Weights of a small GPT-style language model, trained from scratch on English Wikipedia.
Size: width 128, 2 heads of 64, MLP 320 SwiGLU.
Architecture: RMSNorm before each block, rotary positions, no biases in attention or MLP, untied embeddings.
Each number is 128 + 24 x the weight over its row's rms, rounded and kept within 0 to 255. Layers, rows and columns count from 0. Numbers have three digits each. The size before them is the row's rms in percent of the matrix's.

# k: layer 2 attention key, 128x128, rms 0.113, rows 25-63, columns 0-63
# q: layer 2 attention query, 128x128, rms 0.112, rows 26-63, columns 0-63
# v: layer 2 attention value, 128x128, rms 0.109, rows 0-7, columns 0-63
# o: layer 2 attention output (transposed), 128x128, rms 0.169, rows 0-7, columns 0-63
k25 098:104115123100183105116153129132118132132153126179153131107130129123154134083119142110138112143132132140157106069086114131089177089160067131119146150136104106110117135140119150111105116126143145
q26 094:095128120146102104087118108181134118158102120130122146119101165149118157131185128122169110142103113141150141117113154105150124151109112108106154116084138151115126103118109160166151173165105166
k26 101:163135088154103084109145128111149125128143063125111107149150093137110096165133117119088159093106089109104145164125081148137134155127124149109147150169111142134130131123119183164139144158159097
q27 104:148119136110147138105144177094111151161139108156133163104103181120158104116124131091133120120139130136137116164117137088113126074159128133117137131114100106088138134122129148160135092094136127
k27 103:141148102115194110132136115168129126130093174121093158122155092136118091111133122084128162147097127089114135148124117107100114126135148126186124112080103125172149103125119111109129123148095117
q28 107:131092110142109105138119142108135122162107109116118122103156143170157153086110150125101126103134130153093138124127126146131154103130125132131120204158119138088131129121155132155111140114127177
k28 114:169155187105098122131102178128124110172131156111135135131144123161113127089082104097149105120146145161108110105082159122132097143158104082094126140133091135142142104135148159097161128134145108
q29 102:114135132136132161112126111105107111131086088110111138116117106099137091148170121107129110110116164157135115086139127138069148117111153159159152100127124166156138123139142149101191139132114175
k29 104:131125110139155100125142145158113102109099136068160133108134066092135159168141160094139114156096140145165104166121171102129123116121126107120152129117115141118105121145131153118148117112130190
q30 092:134155105118093150078100141130146115134170133110134166167128134123141112100098125134115095113151129097144127153140125118109123152115101156127136079147164155163098126075140165165102181164118115
k30 103:174142141117129113113103125132148127093158084147126152133128122187143140149112102172121093143130117099149152087122119138155155142147117107079122106162163148097131126092172145119140132154110130
q31 107:141128141153160160127159178150133114112127138152157106137120109102145123091113120141147078110155167124139150111160143146079062156108158111164127113112117087153091139152112149074091082104164123
k31 106:094097129091160123143163127134128150130132116114189156113145183121165117140113126151083182183114119138149138101153132135138110155137148129137113151142160123132141111129119159178158122114138121
q32 129:148122185116137127109142146154094088104122102148113140125120100139128136113142166129122073145112137118123120105153175131131128116074126110168098150129152131163144148180089132103132124132098122
k32 120:118154170142143137107127191131118145093125151174117123124127115149116145149117120121142092166127153135124119123162112169102145144158165150110111112146156131107166139123093156104166113160124142
q33 091:113105120101140144106142167192071111123145090127125102131153113133135157140151138142112102161129164143117154133117137099102113167057123128169141110128162118181149103199095133110146127151143136
k33 107:145140170167112083122127126142126115077149117170108112140150121121116122133129106123144150158128093116135127110155109154080166148132144146069085088127148120092141150112093105108164139110104131
q34 100:097123128101159084154139127104120150143141152125137164130100119089096121136123148135122149082110129132154121125108136155110159119148157066109111130129101154151148160185093140107117112136104138
k34 087:155145157097124123151125169153112090115107128121119149124141125115133114136134137104153095124131152119113148090156134120102134130133122129156098143116108115134147131101140102100121116151099143
q35 090:129147103145137119104133104106108160099110129086106184098170179142086119142102146136117167131176127127123117139122124118109138153153125102125146136158130126078096155137149131140103120117096154
k35 097:171094125101175119116151108121125119127163139116146143132117111132162179113137139123137139114119143136127114141095105109108122128126141128141109100137117159135121147128083143120120121114170086
q36 120:133095068129133138118125168145181129156117121139127130122127123167114149162087110147146149151130121166176094124123138142111101126140119135157138160148121105167142145106185164142111166152161153
k36 108:169131137148111111144117162150128147095160110095086074099130118116135099130174173068108104102133100146159149137090125121138156110120134117114173151087148106118133129172134136119138122132119142
q37 111:154141163150119124137112124125162140121144167153107129124104144176126132160154093135132142124106099137140137110138137132163130091126132154130113088137126088070097123139195130110108141105151111
k37 126:146122127092128176144107092122148171119129107124126095108121114151150149120141122144134133117140175105170114135125177090142127134113107123169113143138122099169151117149144125105074114136162111
q38 101:090142144099125153162137103144140191128145153141146127160098095082153104095153096126150100129115153140120159124140111119134106154166103130118153092140112145150158154110092089133124109121114145
k38 099:117112127154079124144126113129099100119153128149103171140072144121105126126110115143124104149160114144129115120143127154130132129186127145166140157106155149092129155131089181187144151112158147
q39 098:184126116160130085147104121139163117102138122155137150141114146130113146161132102202105162118145139140114125166137145156179097138116172144112118071136111098143121090136155141108146156138137101
k39 102:137202116096105137096114144163145071131115168139146123139126127135114110080129121134131103158159157102156149138159175073147118151068121094114156137124125100120114086103142113147075108115173143
q40 098:124188092133110116085136141130154081161105115063090112095125156127125147108127113126144124146147100120115085121162137131090132164129101142103153153094130139127114110091124133139095096089121151
k40 120:126057123126178133129169126130145172149132099106140118119141114125098128111122173126084148119118157151114101107135110157136116115102116129131155094127130157116153141166115145127165076149115119
q41 111:174114128133139109128127129079164172139142149169160109115131119156139115133134154127123167115143136145105117102092102128166135095126128101148106121157127130152132107197140088116105096131105105
k41 103:086158169084144200096147104103109147164124129123141125139116147169096125162139117123142085159103119076166131141137169124122132127151165138119117131137148127104110087104124155098110138140185119
q42 105:104088132156154145126117105124165140141166171123137144148124124133126106120079144132152100167139136112134112144111134107145133133112141086160137135163140119155141133126093149105146131174144139
k42 103:160163146143110116117090110129111109146139075152148168148119125196126110119101116156145135094165119127175121113111145111138119171121157120096083147128162124131111175086166137133149071100132165
q43 099:137160123097104151144142140174146115147117161071106159136099154102136058155130146117137108146113073142142156096120141157130143136114140117141161111120136112085094154143123122133106135091081089
k43 118:135094150142129154134129073155096127110097112121110091102144143140108179123130165139116132110098179146116111122137140147156151093110148128110136134112155165107153161103165147125168140131108143
q44 101:108105108144126077136141148095109122095105134138116096165095105105134130129121120166134104125138142152104154172115147140121129143103078158104141134168115130148155157189119098152144075152112123
k44 113:096133145144065196095107125131113143132113130166126120139157145125118144105113134151096140112135137098131100138132153117102134122153085093162121116082143123144139190122152139111093103130140148
q45 113:153113182128115120185145127147110095163103159128114201148119122114163131132128125136128111106133106137067116120094139093104138101141141099160089098100139129103147108149155121126108118167124123
k45 104:122123138082117128140158097147115126104107127141190131084098172128123103114111112128111114111122166118108122081136134098160166152149101092109112091160133132095144132104167108128154132173108151
q46 098:082137099078104134130146120152144170138147127152116092116116122116088130112159110150141103155161118158120112119162137140148148125138102142117107154117117129102159135161095096134122109079128129
k46 105:131130109160151174108172131112139148116176098102089121133181096126123128111133136098129148078128136113112127165121114094111125093112155135142119130116099164153100124146132141105146117130108099
q47 108:195142090119109126132167167087145116136108178106113157131113124150127146151136129129135136077137150133130109155141139130099079079155151085093112132130128120120099131113162112097125136104156140
k47 096:118108142108152094148145122134125096134122145135093083075135118105146124130137146096125091135112106103140128120109131139123136138100134097124158106130174059154097164172102092140125128128124154
q48 109:175150129108149118127154175152107152158147162149130125147108089126163119135117093149126142134150144131178105149149146106082129119146133120140108116183196149164125134104138107100123165141167124
k48 108:149140134151099104158121098102151146128134115098127104139116119137143171144151155073099057129143109107128122093159115178139157138127114137100149122101132124114102162065130133117176150138104137
q49 110:148127135119125146119103117152126111140141119124124102125163127159145141129083132084121116091137057145119185127120107128102163147134146109106126139130108105131133159132102131128126129120082115
k49 107:122105140130141086164064127150157125116128135142158147152143088127112137157132097132140099142084116148118127075133103145143122117186160103113102126129155142111125141134099119102149116096105130
q50 082:108138164088123132149102088084124192118118121171134127110099114120103155115133112135129130141112088128122159105123142128179159093153087143114146155114148133116099077112104117206099120133104086
k50 094:133147132107173169146144150155128167106115176122133088104116167115095108133158097122144163137083166160116164177093134065131118122109124133105167129144089175136110100118154138123120169134139137
q51 108:124093143145079127140122123140136180109092139130171129135129140125144118080111103125133100108128094187143161125103175109115152063111149116158117132096123141108145112099149167133097103128099144
k51 108:133111124085131126116116119165139136128139119152131151119132152111137094111123103177141171128094176140114132124158134107153125158127150162142091171087074161151090093125151133127144146130121080
q52 098:151120185133133152157114046128131124172120148140151145136116150163156145146114167113116118106114131163099105154146104128124104136142165101122153117093136148059144117071151132144101139100163109
k52 104:106118167122117133170128099155112086126145103146143113138117167131132117098117122143147142132107140124118133082174100172097121140149132110114111126116133118117172172115102157131145107108163123
q53 096:142102138157107122156114081150160098116136135117135122078135137167152165121116144108123106166128119126113121131094106126120163108105121125157071156123131112115140189133106100135138152134124135
k53 098:129111135096082148104139117137111143169136134128126150101115134135147170178102160128148103068132128123138119088141155135125171141130167104113141102164137124140121104109120121107105113124151078
q54 082:110169106106086165069143133144150154111120105114152171133148140112123139143127166120112132101138146122161130122140121133146147125105113140096168119148160128128122146092133134172142116128075150
k54 087:127158194125127145120097119152077101145093134143145130148150143128148144106134135109122086134103123167072107157153143126092094136169170135105119155093120127142105152116179122128152150120124158
q55 092:102124163116101173124109123123088118146116130136114126113158172146175118099106141107142135102097126160103113154109117122139103136095106155107123139084113148157145108095153106157115143103143160
k55 099:144121136129114127103126142135107113131102148112108128161127120147108134063082141149157145107135159121099117096146107143084088168188125152117109137106130102106127158122132150146153076112121137
q56 091:182102105113144114110115138093090142084170131128135111163142099116119107130124093138138094096127110124150120090125123133127074162160158110113092141157169117136120172134112093138106081092162155
k56 106:112108123111155143162098114175151073100141152167135077169145159139111124130144172157135123132116179110125113146122096126113093082144144111104166097091129116093113141141143106132104139099111134
q57 099:123157123115127116119160119112186116125128100135127159152111101134151121110147098143102128139124162128143150077158151149131123175131056158137122122178149113148113155141099125135114104115139213
k57 094:158132160106118163155110130115131085158090110169129145123164116110140132139113115136122121147117097161093130177094112148116112135162141117134184111120141151134153148129184116118089142164166113
q58 097:144120108139137100130167121148162171118096148116170130098150129121131159127122117112116169130124121163144161100156107128151159101098141129146169139145142196137106118113133102132136193102096114
k58 107:143127169117125101110168130115074107120105123115135140165116126102090133124120099113115121139116127118153161090177115145132110133151143131115116129096128176094149125147121130148182069159135146
q59 099:080139117157135165117111174119089155152126140134135153114123212152129120120123131107113118134125103137139125115107105110163148099123149128121132125101138128108136070179107106073135132125104098
k59 097:116135138149128180085136120122134110140124166151128116163128117140119140126147143146127133128130186136094098144111169079115080136155163149136129148129126141161169110154104162159167100168156141
q60 118:137120159179100137150120108137133134097113133100172101122118172130144147137125098155115052132160113176132121120122184158092120108091141130174117110111156146173156130137130144108140118105121153
k60 117:126103115112123153124163099146142141129121116120165132134133189094137097097131110149115172112132137117134138129157116146129116164135089146107134122131113144118111127117124120141172093094101139
q61 107:116168134129110131126125122132113091130118097088115183148096045112137114124109131105092175122111138069143107120161075144165137145131094135115140135108149141124146153091139121154135137106121136
k61 103:105150126155125133157146134128123146149141128123146113122135092117142163082120158148163130102150139156133156115141166118126151145137141120112141114134110111147120140172173111077061108137109141
q62 098:134147140136139148139107085081109128110154091129137145128081160127101130151155156129137136117123122151095104119120121107135133131102145121140117119094120155100115109102162084117160140128147172
k62 097:074129116150071107085126135156105119123144121186126136151144132144121128161146168142134096118148131076123158124173165097117110169149175169158120125118148131147130134119132104179117132143133119
q63 106:082116127135158138127115102159158133104133081155131122155160106146121138128104106095151140130128130106148139130170109128130127157162095157127097141145131098122098106165081103156125117154152084
k63 095:154129164134158128130127152150114151137151149138141139185137135118114155126073100147086120124134123114140151133133101148133108083139109105136127095157177125090188113148143108135125135124135110
v0 107:158091118106141140150139102121174086144121178113151104095080127163103120156098162163156154102109138150097091134129125133126152124124147130176145194165137092116098188177106115122103155131146115
o0 107:115120129128123136081142175154091116147190080120084154154133082112150141137120097110119136117117173115118137100158154109141152159117109123120166107131131171180149113067125137143115106148107129
v1 088:133163167159101148111147127097168114140137151154128078147111106102157115131135157108125094155130139164114097113123143185096129139163132142117124136113118143142129111121136162069122152112110100
o1 087:194122165109139067094112152105170099119132088182148135141134148099163139124131111126111134194174139115114103147129103081150126100110150154168109099169122162108143120169116135133152165101144118
v2 108:114130116136093076125189167102103104157092107139101168126097165103152185112070167092142055131129162140162131110130105109106157155136157146137132107082116150145134106119102132132159111138141120
o2 112:115149107106140143166084136150176099105141108088158119117115135124100140106146112064151132129089118125156117109140142131108138124149101101090070135121132083111161148172146134106114094102098136
v3 103:134106104108122122098116176158080149104100148146120096175140120165109129124173121101107147193144136100135179131158087126123127102136144114105130104109185092154167093136120123142132149186076105
o3 106:117119154082120107148146163093189125141141154153133142074150141113112158096138142146129134111104170137093102112115103118110134140115151129124103170138122097095142148116145132138087142119103150
v4 092:165092138138106123123089082145148163127107137146100097125162121155115090095140153132173110123125143147123127162126124088157176176068141134154123140161106137151116148124138169112135112112154120
o4 104:117159092082173179111168137122157142126098150134095108159109062085182104151134115130115134107140144127148140107147123143139154117165140122149145108133114159139142127129145087113136173154118155
v5 099:135186118098136112132141074132102128111129059120128130163160127157144151112148135115156143169123148100147130147149143112144153120131119090105127123104159111166132109095117138126133134125144102
o5 105:114113146128124114168108128127123201144139147106110110148110150139112108121142126077141127078144111127104114188100141112106147097144115162122128142114092120083179140124147079146105130137071134
v6 099:114084140122169167125114130145095144127140113120087099159118132140167125097152093175148124119092129123140092169117153130138129124087124120167068107142123125101124093163149132137111142191127098
o6 098:135133087117104164101123136109111124134119163109118152120186116094151096098166120141099092082162145172102132127146093132077147140193159134145148148132116107109130180162112150111103128078149123
v7 099:094101119121144137119142122165147118137128135167132144103113097134131135123152083189117118171170099153129162100115161154119117168107093066135130140139137080164107082110079119119151155120134124
o7 100:124105133153096093093078121100119117117136143169077135128135170144104101133146148118125138120111119133109089150138107079110158157137144127101174123122113128134154156109171088122110102130133129